config.yaml
n_layer: 9
tie_embeddings: "early"
init: "uniform"
optimizer: "muon_variant"
batch_tokens: [65536, 131072, 196608]
train_tokens: 1149000000
steps: 8951
Each number is 128 + 32 x the weight over the matrix's rms, rounded and kept within 0 to 255. Layers, rows and columns count from 0.

# layer 2 attention query, 768x768, rms 0.121, rows 316-351, columns 288-383
[[104 173 149  94 109 152  87 160 152 157  66 124 106 154 123 112 115 120 132  89 190 161  90  77 133  97 109 114 135 141 164 125 170 138 176 127  99 152 135 143 120 109 111 145 162 153 128 148 173 114  93 185  77  68  94 129 165 168 116 140 100 121 175 147 107  90 101 157 140  72 176 174 139  79 160 171 119 102 118 106 134 106 132 159 142 145 104 130 135  82 128  83 158 196 118 142]
 [161 136  74 166 131 150 138 138 115 166 124 193 144 113 146 146 112 141 100 162 165 191 113 145  61  90 114  67 112 106 115 184  79 168 145 157 166 160 150  79  99 102 164 198 111 136  90 208 152  89 115 101 118 119 116  45 141 173  84 111 116 116 124 150  72 145 105 124 146 141  70 188 170 165 100 153 130 185 135 157 121 111 106 122 113 200 179 127 103  83 127  73 106 102 110  62]
 [ 81 165 123 126 120 141 128 130 104 150 131 128  96 110 144 107 110 126 113 117 155 100 165 123 129 125 105 120 146 134 131 101  69 101 140 118 109 113  93 108 148 113 117 109 152  74 116 161 113  77 139 115 174  67  80  25 107 136 105  82 127 129 104 247  83  97  92  99  83 110 116 142 176 136 105 142 138 144 141 165 128 151 156 192  78 114 127 113 148  96 163 105  78 103 105 183]
 [133 178 188 169 101 171 140  64 121  49 102 116 105 182 153 145  68 106  86 138 161 132  98 199 116 104  98 118  98 159 216 162 100 110 131 148 102 104 155 112 125  98 100  78 146 140 197 123 118  97  88 130 148 147 111 180 214 150  59 125 133 135 145  53 100  76 135  95 162 137  32 132  90 174 121 181 174 203  80 101 136  97 130 134 138  66  82 164 138 173 134 126 100 160 143 123]
 [126  63 109 161 148 142 104 189  81  89 140 135 114 113 140 134 156 138 153 176 144 100 106 131 104  91 135  86 118 130 117 103 136 141 132 144 106 158 145 136  97 130 153 147 133  91 113 119 125  90 124  57 127 140  88 135  93 116 139 185 142 187 169 139 153 120 110 156 143 146 149  78 116 128 114 117 134 140 132  97 113  51 117 199 109 134 107  97  82 134 189 168 120 133 124 117]
 [ 80 129 148 101  77  95 142 129 142 138 133  78  63 122 128 118 130 165  61 106  83  99 172 116 160 124 104 128 121 173 155 164 123 117  42 111 160  58  77 134 118 120 186  87 179 113 105 135  89 141 120 135 122  86 108 150 198 120 105 115 153 105 126 172 137 129 136 135  92 119 193 157 104 117 117 149 129 145 178  63 111 136 152 170 144 137 159 155 183  80 161  72 136 172  90 119]
 [159 124 141 124 177 142 130 147 166  67  99  74 150  70 132 136 123 135 124 160 166 170 204  50  98 143  90 125  75 114 182 162 109 180 120 101 174 143 157 165 145 132 135  41 111 156 142 135  82 106 132 167 146 185 106 171  49 125 154 138  89 110 156 162 136 127 179 127 168 136 186 115 124 162 164 126 138  81 165 127 112 147 119 108  59 137  97 100 151 170 109 117  61 137 130  68]
 [124 172 181  97 149  71 112 152 128 107 100 144  88 164  59  56 134  77 103 159  55  74  91 114 103 124 134 173 148  83 107  71 164 150 120 112 130 163 124 111  73 159 135 144 120 112 100 131 134 143 130 168  77  74  78  99  69 180 132 154  93  65 128 143 133 138 123  94 110  71 104  99 135  92 140 150 129  97 114 126 105 181 175  74 117  89 117  95 113 124 142 159  95 156 135 165]
 [ 91 101 150  73 139  94 155  98 120  93 150 155  93 127 125  97  91 123 140 130  73 132  93 151 110 113  90  87 183 111  88 155 140 179 112 146 155 117 148  98 132 170 169 179 120 104 168 147 124 135 174 158 111 140 169 101 111 114  89  86 141 187 113 124 163 195 141 142 144 159 115 160 119 100 168 103  74 145 114 157 116  89 121  86 158 174 137 149 202  87 159  50 111 176 190 177]
 [172  88  91 146 131 168 133 136 162 127 125 111 172 133 139 136  83 170 148 124  83 180 118 153 155 149  87 105 139 148  91 157 148  76 171 169 151 136 116 174 137 142 105 146 121 152 113 143  66 187 100 104 105  89 120 115 165 140 166 151 133  75  96 107  71 154 152 147 156  92 117 152 140 156 149  99 126  95 122  77  76 135 134  92 103 123 166 115 119 183  67 107 140 111 112 169]
 [156 127 177 151 196 158  69 128 128  91 146  61 204 106 149 116 131  78 137 131 157 169 116 163 113 126 117 153 118 129 124  98 147 110 110 108 117 108 151 142  81 140  35 144  85  79 116  82 153 115 126  51 149 150 135 164 124 153  96 117 132 106 159  85 171  99 127 149 113 125  96  48 123 169 154 109  97 180  97 138 141 125  80 139 133 104 146 127  68 146 161  98  74 148 194  80]
 [105 138 181 182 136 158 119 132 207 112  61 181 124 169 130 139 161 105 156 162  92 121 108 180 167 118 168 169 127  94 101 188 140 166 168  80  99 100 126 136  97 116 111  75 135  73 119 125 143 114  83 131 124 189 114 122  96 122  72 185 176 169 137  90 130  77 144 137 147 136 119 172 133 152  89 160  96 194 154  71 144 218 166 140 150  87 143 136 201 215 112  83 210 174 114  93]
 [115 108  52 118 140  94 150 107  63  88 141  99 114 134 146  84 177  85 130 171  49 158 122  61 110 106  89 139 111  88 121  80 100  78 140 146  97 151 156 136 139 161  75  50 180 153 196 215 156 149 151 127  74 158 176 149 220  90 113 128 183 213 166 148  92  58  79 147 211 187 125 152 159 143 123 182 125 140  96 104  96  68 170 118 160 141 106 149 121 120 135 160 120 101 171 114]
 [208 125 121 165 119  69 127 127 116 120 156 161  78 117 137 130 138 116 151 149 153 141 110 124  61  67 148 166 106 118 132 118 105 189 112 122 169 105 184  73 118 126 132 101 118 117 133  96  82 198  60 134 144  76 102  99 174 201  90  72 158 150 176 126 150 138 110  99 137 161 119 155 161 181 135 139 139 118 190 170 181 169 213 164  84 122 170  81 109  67 114 139  82 128 150 155]
 [169 145 109 126 144  87 105 205  90 125 145 111 106 157 161 126  71 190 122 150  97  86 133 183  91  75 129 125 182 188 104 166 187 178 111 162 106 106 165 117 157 134 167  90 163 153 190 120  59 107 190 113 128 151 113 129  71  93  60  68 168 133  43 121 103 110 128 148  85 124 184 154 146  71 100 173  94 130 160 147  99 128 129 144 115 174 138 156 138 112 115 120 124  46 140 143]
 [163  99  57 108 148  90 209 135 156 150 107  89 142  60 213 141 148  79 196 151  97  91 129 190 122 132 120  58  56 141 106 104 141 115 133  95 130 113 116 120  80 139 121 105 112 157 169 125  92 200 175 139 130 109 121 159  63 166 127 155 139 137 127 178 144 111 121 182 117 144 152 120  99 164 128 216 101 125 127  96 114  98  93  99 144 185 144 114 106 202  89 127 101 108 104 109]
 [124 157 163 189 124 134 197 116 125 172 148 108 213 161 147 187  93 160 116  93  93 151 159 109 100 134 104 143  85 123 128 123  88 154 169 130 153  98 115 127 131 121 106 173 175 125  92 145 113 125 198 150 117 132 119 178 150 133 156 168  88 161  97 147  97 147 184 102 119 129 147 132 147 154 116 115 165 111 103 132 189 117 117 145 113 131 120 126 120 157  77 153 108 141 124 171]
 [137 134  90  93 177 162 133 183 155 127 144 108 147  92 180  83 125 178 107 137  83 107 156 102 114  92 149  70  97 199 114 148 141 146  61 183 141 115  96 123 147 149 166 106 105 154 127 114  93  52 108 158  97 100 102 121 198 130 139 132 160  96  75 126 149 145 131 113 169 140 109 133 122  85 124 143  98 121 163  87 141  69 141 149 108 110 109 124 147 125 114 108 117 111  77 118]
 [ 91 146 142 119 169  94  81 142 145  39  85 161 119 103 138 111  91 136 170 163 132 162 121  63 126 122  94 120 123 101  62 161 130 100 163 201 191 134 173 125 123  99 131 121 186 136  93 188 140 149 128 135  92 137  99 208 152 113 141 112 157 132 124 133 147 134 136  53 174 100 128 167 108 105 127  94 144 121 137 106 161  84 179 175 117 115 110 192 163  81 151 120 150  32 100 157]
 [157  89 120  92 148 111 127 136 100 152 141 163 129 134 101 139 131 127 186 121  90 130 114  90 122 170 130 142 144  99 148 162 162 165 169 152 137 141 154 117 146  90  70 149 105 132 172 117  67  86  36 173 127 101  96 148 166 122 149 124 129 159 214  94 102 156  66 168 130 125 182 122 131 169 149 134 143 176 103 124 121 102 105 137 101 116  62 108 168 187  83 139 123 131 136 190]
 [122 159 109 145 170 118 119  93 127 143 175 135 144 177 121 137  58  90 141 156  64 152 112 136 124 141 140 118 168 146  92 166  99  79 106 194  95 157 122 169  97 161 153 136  81  85 123 144  88  68 148 165  98  37 141 139 141 138  92 151 152 137 149 144  97 131 108 170 109 182 133 132 160 131 167 140 146 167  62 105  84 133  60  94 165 148 171 143 134 132 110  61 178  19 129 136]
 [ 99 132 135 171  64 136  71  99 104 149 125  68 163 131 127 112  91  85 170 128 107 100  70 162 138 128 108 120 133  69 143 194 133 125 133 149  88  76 132 149 103 113 136  93 200 113  74  99 111 140 152  84 120 188 161 121 127 115 130 106 115 164 123 152  37 112 136  84 172 156  95 112 147  87 138  86 194 166 135 103 150 121 132 140 165  73  65 141 104 124 117  92  93  81 123 138]
 [122 113 142 134  77 115 100 102 165 140 159 127  98 105 145 161  87 139 125 158 115  90 119 123  62 120 168 137  81 179 140 141 174  74 141 133  61 111 135 146 138 109 105  90  55 153 152 144 165 146 150 104 144  85  95 176 144  86 169 115 142 145 118 110 176 166 118 159 151  90 147  95  63 124 116 173 180  83 110 106 118 110 133 129 180 200 117  95 122 170 147 143 179  97 151 158]
 [123 127 195 126  95 117 173 135 134 150 104 133 144 139 187  75  76  97 112 152 114  66 137 117 172 145  93 156  97 183 156 132 162 193 110 143 132 116  98  91  91 143 131 124 141  54 125 121 118 162 184 128 152 153 119 173  97 155  84 128 116  93 169 109 101 147 189 134 123 124 122 152 114 118 206 165 157 183 120  90 100 179 116 174 105 148  86 111 134 190 169 145 114  99 107 139]
 [134 104 140 124 106 161 119 168 127 144 164 115 122 125 168 137 147 111 100 190 168  80 201 100 155 142  95 177 134 122 117 136 166 216 148  85  87 135 102 107 156 120  93 151 157 149  85 188 106 102 141 170  62 139 162 133 137 103 176 140  76 103  34 102 145 150 125 201 163 127  84 126 170 134 190  95 147  94 137  71 162  83 124 129  57 158 170 134 118 134  95 157 121  75 165  30]
 [117 171 126 113 108 173 106 127 107 107  65 149  95 157 155 145 125 150 194 152  43  77 132 142 147 146 171  88 106  60 125 106  62 122 167 127 120 128 136 121 153  92  98  92 165 139  90 157 113  85 149 126 164 143 139 170 108 191 140 144 124 169  89  89 112 132 117 129 146 140 143 149 114 126 142 108 129 158  95 187 123  98 133 112 131 138 107 124 114 131 151 122 107 153 148 139]
 [173 133 145 187  66  82 144 148 133 165 190  89 140 105  99 131 136  92 100  96 134 122 133 177 145 145 118 145  79 154 121  91 148 138 110 131 112  74  86 115 129  96 178 116  70 112 199 137 158 141 139 160 117  30 162 142 143  95 103 113 157  95 190 132 111  76  88 175 115  98  96 181  90  89 169 129 153 109 143 120 105 149 148 102 189 108 138 165  76 169 113 170 118 100 124 147]
 [148 115  74 137 112 140 155 153 137 160  77 114 116 144 131 166 124 140 119 164 151 118 111 101  72 120 134  81 102 149 152 108 125 104  74 141 156  92 111 140 193 220 145 128 156 192  97  98 126 130 144 193 133 192  86  97  98 114  56  72 110  84 100 136 145 130  99  90 145 117 138 121  97 120 132 133  60 140 138  85 211 141 142 138 189 111  72 147 118 128 155 120 109 138 157 126]
 [ 92 107 135 205  77  66 143 124 110 119 141 165 147 138 128 185 118 158  39  93  93 173 136 171 112 119  90 102 133 146 186  98  53 147  70  87 165 132  85 105 145 147  96 150  81 133 155 111 140 153 131 172 113 132 163  87 174  90 160  76 147 167 122  91  85 141 169 163 182 177 132  71 172 125 159 118 113  95  44 154  73 143 115 128 109  88 144 125 168 155  76 130  95 190 133 122]
 [187 128 121 137 127  65 145 114 105 179 126 102 148 163 164 123 149 149 122 142 107 150 195  80 108 121 106 120 114 123  74 173 122 152 122  78 130 145 163 164  97 150 134 118  96 163  78  89 117 134 152 132  97 122 117  98 156 136 146 110 129 148 117 143 173  86 159 167 141 203 116 158 138 111 133 104  96 119 145 144 158 138 128 217 141  70 158 167 175 108  96 138 159 138 166 154]
 [122  98  88 143 160  92 130 119 145 124  76 117  92 194  89 192 103  72 152  94 152 100  98  71 103 132 168 130 147 166 192 118 121 179 169  82 106 148  98 106  92 115 105 117  77 139 161  75 120  74 180 109  82 143 142 110 115 146  78  71  85 100  57  49 126 140 136 215 176 140 184 132 117 129 110  53 142 137 123 118 127 156 134 121 124 149 138  90 127  95 135  85 140  95 130 134]
 [150 177 113 183 148 147 142  46 132  86 172 105  34  60 160 126  65 127 152 114 126  99 152 111 159 130 140  99  78  95 144 129 136 185 158 149 143 130 114 144  99 122 123 107 136 133 165 222  28 137 117 123 151 116 136 133 137  49 118 107 141 163 103 165 113 114 114 173 106  99 139 142 118 117 135  73 195 115 160 109 142 105 171 154 121  99 154 101 147 148 161 137 153 171 153 140]
 [119 155 120  83 188 108 125 121  95 105 142 110 182 125 127  91  95 168  99 115 130 159 175 137 127 141 141 134 107 138 165 132 107 134 173 108 102  89 124 146 107  84 149 129 159 170 115 157  90 148 135 113 110  48 166 211 105 139 121 131  95 124 144  89 159 122 139 159 122 136  86 106 142 146 131 111 139 135 188 118 145 148 152 191 203 131 146 127 138 184 151 180 159 193 124 132]
 [127 168 128 142 177 145 132  98  80 126 114  80  86 117 122 121 159 112 147 159 132 142  67 158 117  64 143 176  86 131  95  71 137 116  94 120 168 179  66  63 111 188 143  94 142 164 127 127 184 152 123 137 105 136 139 148  72 153  89 114 137 128 120 131 145  76 151 159 145 141 113 130  96 103 132 162 131 160  95 146 141  89 182 169 138 155 165 138 127 126 158  83 194 104 180 109]
 [134  96 128 118 151 132  87 151 200  79 147  88 158 100 157 136 148 103 176 137 126  84 144 103 112 145 150 124 151 124 115 133 113 124 121 153 148 151 160 112  93 166 167 146 175 130 138 130 110 109 108 187 153 147  70 101 157 146 202  62 148 124 183  92 115 132 135 163  92  38 175 138 112 202 116  95  87 100 122  72 143  94 132 121 107  41 165 157  97 135 186 127 108 123  66 177]
 [ 89  97 120 112 116 184  97 123 157 115 172 144 172  94 119 103  78 131 135 187 135 153 134 130 169  92 103 145 139  59  65 103 132 183 104  49  98 120  68 115 130  74  80 104 154 102 160 134  69 195 170 158 124 142 124 132  88 135 132  73  82 141 125 117 172 136 133  83 104 106 102  77 148 183 147 177  59 114 105 116 171 146 109 133 122 100 126 192  75 179 137 156 113 117 123  99]]
# layer 2 attention key, 768x768, rms 0.12, rows 316-351, columns 288-383
[[170  56  98 114 141 100 148 109 120 176 120 111 108 107 142 114 146 172 172 143 157 128  54 126 121 132 145  98 129 156  88 135 141 138 142 112 169 162 123 123 104 126  91 141  97 175 117 139 163 166 160 129 120 151 138  74  95 118 122  41 167 196 117 137 156  92 153 118 158 176 131 114  88 138  81  71 131 131 140 150 170 182 131 167 143 159 142  80 154 162 204 130 144 116 140 116]
 [114 124 159 150 126  91 111 124 118 118 166 127  97 146 113 154 135 121 116 155 107 141  91 159 159 103 129 153  58 125 137 122 165 131 149 155 141 134 101 131 137 131 115  81 133 126 148 104 170 117 146 101 205 175 129 171 178 156 161 124 119 145 153 137 150 154  94 101  92 105 163 140 126  99  92 108 146 131 125 128 103 145 124  91 132  82 121 124  67 147 128  94 126  61  88  97]
 [148  97 100 140 171 116 115 140 154 137 126 118 124 111 144 124 155  94 167 165 131  89 122 145 179 183 153 202 126 176 174 133 170 154  97 131 166 103  79 104 169  98 157 158 152  92 183 200 158 112 114 160 115 178 147 181 156 125 143 130 145  86 195 162  38 124 171 193 158 140 121 118  55 131 173 131 117 187 109 161  70 106 150 172 160 137 131  74 123 122  86 123 105  43 178 159]
 [126 182 122 162 133 145  76 148 173 143 147 146  78  98 126 170 148  97 146  89 148 162  67 128 108  94  79 108 144 130  94 100 150 101 127 135 126 173 159 108 171  63 146 150 164 111 110 126 171  93 113  85 150  93 175  78 177  96 123 118 133  92 149 126 107 126 113 114 149 121 172 157 128  94 144  98 147 148 115  95 109 152 199  57  69 100 152 197 134  85  77 141 131 162 189 102]
 [ 93  96 135  64 166 175 118 115 156 168 114 113 177 112  77 121  71 142 146 165 171 169 122 121 110 132 125 122 135 175 130 149 147  31  58  33 131 115 142 178  79 137  77 147 105 117  90 135 150 122  94 131 137 136  94 140 130 108 125 150 103 119  94 123 161  95 121 137 152 102 139 166 111 147 112 171 152  53 116 183 155 166  71 144 137 171  97 102 183 154 108 127 126 108  91 151]
 [130  77 157 139 177  89 136 129 108 154  99 162 125 115 129  93 113 223 166 139 133 153 114 169 141 103 129  90 130 130  95 159 151 135 135 144 134  89 101 133 180 113 159 144  75 171 115 146  93 156 103  75 155 123 143 202  81  73 121 130 166 180 173  70 208 135  60  85 138  71 108 128 146 139 120 104 148 112 168  93  95  54 144 210 104  98 113  98 139 144  88 131 154 187 149  98]
 [116 130 124  85  59  91 165 100  78 156 163  81 142  54 112 108 129  95 154 168  75 171  98 122  94 122 154  88 158  56 158 142 212 150 146  51 145 144 114 161 147 127  71 143 109 155 152 115  85 179 172 139 172 162 155 104 120 111 178 157 163 128 151 132 170  93 128 160  90  78 120 129 151 121 130 132  93  18  54 109  96 129  97 153 179 156 139 155  83 106  87 117  42  87 118  74]
 [142 162 132 156 107 115 122 152 111 100 135  90 215 123 177 116 139 112 132 131 142 184 154  97 178 171  87 150 105 178  98 183 135 137  48 156 129 143 135 186  90 123 130 133 198 119 198  52 160 142 159 114 126 130 161 142  45  83 167 146 153 139 160 226 133 122 169 141 110 103 149  83 146 155 113  98 168 155 180 131 111 182 191  11 130 118 179  83 132 143 151  83 113  75  87  56]
 [169  66 127 143 103 150 129 173 116 115 160 120 109 183 109 215 112 133 104 122 105 151 129 123  84  91 136  78 141 112 183 115 157 118  52 141 171 124  60 101 117  91  25 137 137 134  84 170  83  96 181 104  76 122 146 122 196 146 150 104 107 194 138 100 181 166 134 121 185 119 139 171 132  90  98 166 138  92 120 140 135 170 134 129  49 121  85  98 172 118  57 110 143 107 112 112]
 [120 133 124 122 128  75 112 119 108 128 114 110  96 122 154 102 148 138  69 173 166 115  50 157 168 111 195 111 126 123 165 124  73 176 131 154  92 140 104  47 147 130 104 175 148 136 163 162 130 119 133 177 172  97 179 155 121 184 104 163 163 117  24 137 163 145 113 113  94 120 143 143 138 115 150 182 108 111 111 148  89  99 152 146 100  99 108 171 105  78 100 112 169 122 164 106]
 [101 113 119 152 156 191 161 138 125 100  97 137 145 109 170  96  99 128 118 125 117 154  81 135 140 127  77 150 142  80 104 122 153 138  57  73  87 137 132 107 145 138 157 142 141 123  98 172  84 131  68 132  84 182 125 113 108  68  87 111 138  94 133 167  92 133 162 125  67 135 113 126 117 148 132 203 209 146 101 145 156 175 118 165 148 155 138 121 115  95 107 145 173 135 122 117]
 [ 93 107 109 175 116 100  91 141 162  76 152  84 128 151  38 194 128 136 140 151 139 122 122  89 115 109 131 107 129 120 151 144 125 133 136 165 170  94 128 117 140  98 132 174 139 128 175 102 113 161 103  85 131 186 174  80 150 138  61 124 213 146 100 151 143 142  63  37 143  95  84 109  87 103 128 123 164 191 149 164 105 137 127 113 179  94 108 117  74  99 177 128 115  85 164 141]
 [161 137 133  98  49 116  88 151  80 178 107 130 183 160 191 120  22 143 104 149 102 158 131 139 119 216 172 112  66 111 119 127 172 110 135 159  95  99 130  67 112 141 168 137 110  98 104 125 120 172 189 121 157 155 130 145 105 109 133 106 150 108 168  69  82 140  99 176 135 152 103 118 176 145 152 162  90  88  97 129 100 122 100 137 123 155  84 148  71 166 135 139 157 140 170 116]
 [116 165 131 134 179 129 173 106  99 132 138 167  94 101  67 169 178 172 128 166 141 135 133 185 151 114 121 144  70 124  95 140 134  67 141 116 130  94 131 171 101 105 141 151 134 159 139 141 121  55 164  98 125 100 152 137 135 103 153 163  89 101 175 128 115 146 114 148 155  92 174 124  85 179 132 139 158 150 138 168 131 104  93 113 118 174 117  93 132 173  91 155 180 146 106  60]
 [130 191 159 158 120 168 120 188 127 144 133 125 129 175 111 101  96 112 164 141 213 184 107 182 116 183 139 109 103 133 106 133 131 121 122 141 194 218  84 155 141 148 128 125 159 164 116  65 168 123 130 131 191 142  74 124 118 121 165 128 116 137 129 153 131 114 159 134 150  95 142 139 149  79 153 134 132 124  54 149 148  70  84 138  86 160  93  64  96 151 133 138  77 134 158 101]
 [106 181  48  77 148  95 131  99 113 131 108 124 126 102 103 155 170  95 163 141 134  60 113 119 137  52 113 145 150 123  83 169  73 129 143 161  75 187 118 171 149 133 105 125 138  76 107  75 118 121 209 112 167  87 147 108 103 138  99 110 137 120 180 110 135 144 151  92 120 100 133 109 126 139 112 128 117 119 161 175  73 133 139 150 108 136 156 137  71 130 130  55 136  87  89 191]
 [120 116 120 115  97 149 119 122 180 147 136 122 166 138 149 201 173 131 172  65  61 131  90 148 140 166 108 139 131 113 156 117 165 126 118 146  83 129  53 134 123 129 119 144 127 120 114 126 179  96 119 102 164 167 141 189  81 135 151 115 116 205  88 108 141 121 103 130 129 167 181 110 156 158 109 108 135 179 129 106  78 212 145 123 138 130 127 120 148 128 142 110 120  86 102 118]
 [142 142 188 121 102 167 125 151 114 124  83 158 116  90  95  61 143  31 141 140 177 157  39 184 132  99 127 179 190 123 139 141 129  61 145 137  48 109  84 177  99 105  90  82 169 107 165  68 122 118 130  89 155  87 107 126 122 101 148 108  95 130 155  97 163 147  78 141 115 159 119 124 112 148  96 105 181 114 108  79 193  64 128 171 147 104 109 138  69 125 110 173 131 159 104 152]
 [145 192 126  78 148 128 146 144  52 158 141 152 141  96  85  50 137 165 105  78  87  82 120  78 102  76  94 139 105 120 130 116  96 157 124  69 152  79 160 115 154 143  63 173 134  96 150 183  86 133 109 170 121 106 152 110 119 164 158 105 126  34  43 166 144 187 128 151 107 114 136 106 122 186 200 180 105  60  98  88  52 117 168 159 157 128 129 154 138 175  94 192  81  99 182  90]
 [135 146 107 116 165  94 143 148  96 175 156  90 143 175  72 116 162  46 142 137 160 144 142  92  94 100 200 169  79 122 131 102 100 128  70 149 158 121 120 107 136 112 160 154 174  98 100  41 173 136 177 117  64 157 133  98 175 142  79 112 164 139  58  99 140 126 150 122 122 121 145 143 130 164 168 151 116 141 135 122 120 137 158 176 146 140  73 124 121  93 190 127 145 102 115 119]
 [ 71 125 158  93 108 125  64 153 155 119 172 140 118 161 135 125 108 141  14 126 155 146 141 103  73 166 203  97 158 140  49 133 134 164 145 118 158 143 207 131 165  85 139 133  86  95  90 149 155 131 119 144 145 148 131 154 110 147 141 174  65  66 121  92 136 157 109 101 100  58  77 136 132  73 111 145 118  93  67  86  81 198 112  89 102 140  71  94 114 152 101 187 141 162 113 144]
 [202 154  62 139  58 190  97 102 117 143 163 128 100  94 154 134  77 165 164 128 179 140 156 102 142  79 129 130 111 123 105  82 130 125 110 143 122 124  84 142 117  90 130 137 134 146 143 108  82 133 116  96 182 144 147  91 159 105 132 125 147 113 124 113 216 164  79 140 131  89 104 192  51  99 151 137 140 143 104 143 150 143 173 129  75 141 140  96  91 198 191 137  64 137 134  53]
 [118 111 134 155 177 133 133 160 122 121  59 129 101 118 128 150  56 114 171 141 117 137 140 130 121  84  60 163 140 131 117 118 113  54 127 104 197 136 103  89 144  99 129  75 151 107 126 153 132 160 160 106 158 119 123 151 140  55 147 181 139 150 124 121  96  80 158 127  85 106 102 139 112 173 153 145 136 128  95 112  91 172 162 177 129 155 146 131 118 178 133 116 176 136 110 112]
 [ 38 123 147 177 162 136  73 147  91  81  42  86 127 149 134  91 235 152 162 144 133 150 123 157 163 150 113 186 210 151 105 210 121 129 121 182 116 119  99 189 109  34 142  91 144 146 149  98 182 172 166 111 130 227  89 141  85 146 149 151 104 125 137 131 129 122 150 165 151 184 122  84  60 137 140 149 134  99 135 147 109  97 123 139 182  91  64 132 129 161 142 161 105 118  88  98]
 [140 129 139 155 181 141 171 184  66  87 204 126 211 165 140  88  79  53 114 149 141 165 109 147 154  98 128 132 119 180  84  93 151 112 131 115 187 133  98 100 170 118 114  95 168 159 172 139 154 182  68  83 152  99 114 128 135 147 152 140 137 137 169 149 134 105 115 167 104 143 145 100 153 151 116 162 138 155 124 171 144 100  74 137  70 145 111 124  85 202 125  70  49 121 147  86]
 [175 119 166 160 130 123 105 170 117 125 168  79 111 154  93  78 108 115 147 103 111  74 169 118  63 174 174 214  91 146 116  86 136 108 169 113 108 137 143 100 118 162 116 143 124 132 124 142 132 148  90 120 116 166 126 134 127  93 139 143 160 111 152 106 107 122 139 138 128 195 145 115 132 119 107 169 141  93  85  13 143  85  68 130 114  96 132 145 163 148 113 171 123 100 144 141]
 [105 155 118 226 120 135 162 129 100  83 161 128  65  78 172 164  70 177 126 113 152 116 116  52 128 151 165 100 157 136 149 149 126 105 126 195 144 153 132  33  74  87 134 138 112 115 172 108 131 116  68  87  87 123 120 117 191 108  56 106 151 129 118  89  86 140 128  93 168 123 142 160 109 132 143 116 109 141 181 134 125 143 168 124  77 109 140 144 158 145  99 115 141 126  99 125]
 [126 101 185 169 144 175 112 151 129  98 147 150 143 183 145 144  94 101 128  99 155 132  76 138  75 171 128 106 144 129 103 113 153 131 132 156 155 166  99 154  83 133  95 108 143 122 150 170 151 116 104 132 186  79 123 161 151 112 110 137 109 124 159 140 137 159  86 186 149 141 212  99 140 152  75 107 149  91  89 123 130 142  67 147 101 103  90 141 151 147 111 119 135 117  82 154]
 [144 127 107 101 122 115 104 141 147 128  93 143 136 129 101  94 175  66 110 113 131 126  97 159 144 135 131 147 115  83 153 158 121 149 171 153 133 165 100 169  64  79 126 127 123 129 124 117  90 141 122  95 161 169 145  87 150 167 134 131 130 141 139 112 127 107 149  96 128 156 135 125 155 122 114 148 141 131 152 144 116  80 131  99 183 153 117 187  69  98 238  97  89  90 143  92]
 [137 112 134 134  74 148 140 110 112  63 108  85 123 145 122 115 163 164 143 158 102  92  95 183 130 156 150 161 107 117 142 127 114 100 170 140 144 214 118 116 180 104 114 122  99 116 159 177 172 160  65 111 152 149 187 109 166 130 107  95 122  43  86 199 106 111 150 146  89 166 129 106 190 106  79 118 156 153  58  93  92  96  80 125 118 100 145  62 161 127 145 180 180 194 171 128]
 [114 122 130 160  59 105 180 109 145  64 141 159 140 136 176  72 129  72 113 159 105 117 124 132 144  78 128 162 197 126 112 117 132 120  88 114  91 130 126 121 169 168 123 146 155 124 125 120 121  97  97 128 170 121 130 121 124 150 133 182 140 102 112 128 158 155 117 110 110 131  74 146 152 188 132  99 102 133 131 155 178  64  85 139 109 130  70 160 125  99 118 188 146 151 170 134]
 [ 97 116 134 106 112  80 185 121 139 121 162 154 169  84 113 116 167  56 175 122 171 123 181 174 132  96 141  84 157 176  99 158 137  97  96 165  73 131 108  82  75 181 105 106 166  75 126 113 163 171 116 153 176 152 106 244  90 126 156 127 158 165 134 105  99 146 182 156 146 119 124 168 113 130 115 128 126 148 114 170  99 156 106 158  62 155  82 168 144  84  98  88 101 146  92 165]
 [ 68 181  82  90 121 148 130 119 118 198  68 156 120 116 142  82 141 106 175 144 155 113 170 176 120  85 150 146 128 121 172  70 136 123 149 101  74 172 138  94 146 132 133 169 117 125 145 160 109 131 172 160 100 167 119  94 163 112 148 117 124  77 145 187 116 129  87 180 115 140 138 119 169  78 148  82  64 113 106 158 163 143 107  85 155 132 150 142 173 110  96 100 111 107 103 147]
 [115 160 166 151  82 171  90 110  98 141 127 171  75 142 171 178  64 137  65 156 115 106 106 119  81  96  44 114  92 197 100 153 130 105 200 145  82 100 158 128 133 140  67 146 128  93  99 106 140 167 178 124  88  81 117 136 166  83 120  80 108 160 115 107 126 167 103 174 155 149  89 136 152 152 150  92 159  70 133 124 184  99  83  59 102  89 148  99 108 218  88 194 119 101 141 131]
 [130 187  38  82  93 101 181 105 164 144  86 150 159  89 118 124 125 105 149  87 184 134  87 167 113  93 139 146 168 172 104 127 195  96  40  80 103 111 113 121 161 158 159  61 163 116 150  76 135  98 135 121 125 184 136  78  46 137 123 181 145 111 121  50  86 137 152  88 123 134 104 119  92 115 125 137 146 111 161 113 131 133 106 138 201 124 130 147 166 109 164 117 165 128  95 142]
 [121 122 121 114 144 151 126 128 139 149 125 177 111 172 119 119 114 166 156  90 135  72 130 118  86 157  85 180  75 161 124 129 173 100 121 132 105 126 139  97 153 199 113 141 135 159 150  93 138  78 166 137 107  96 103 136 133 148 167 116 140 149 160  96 133 158  55 164 139 114 154 154 100 148 182 117  33  98 153  80 160 117 139 127  89 145 121 141 158 125 108 121 114 117  73 149]]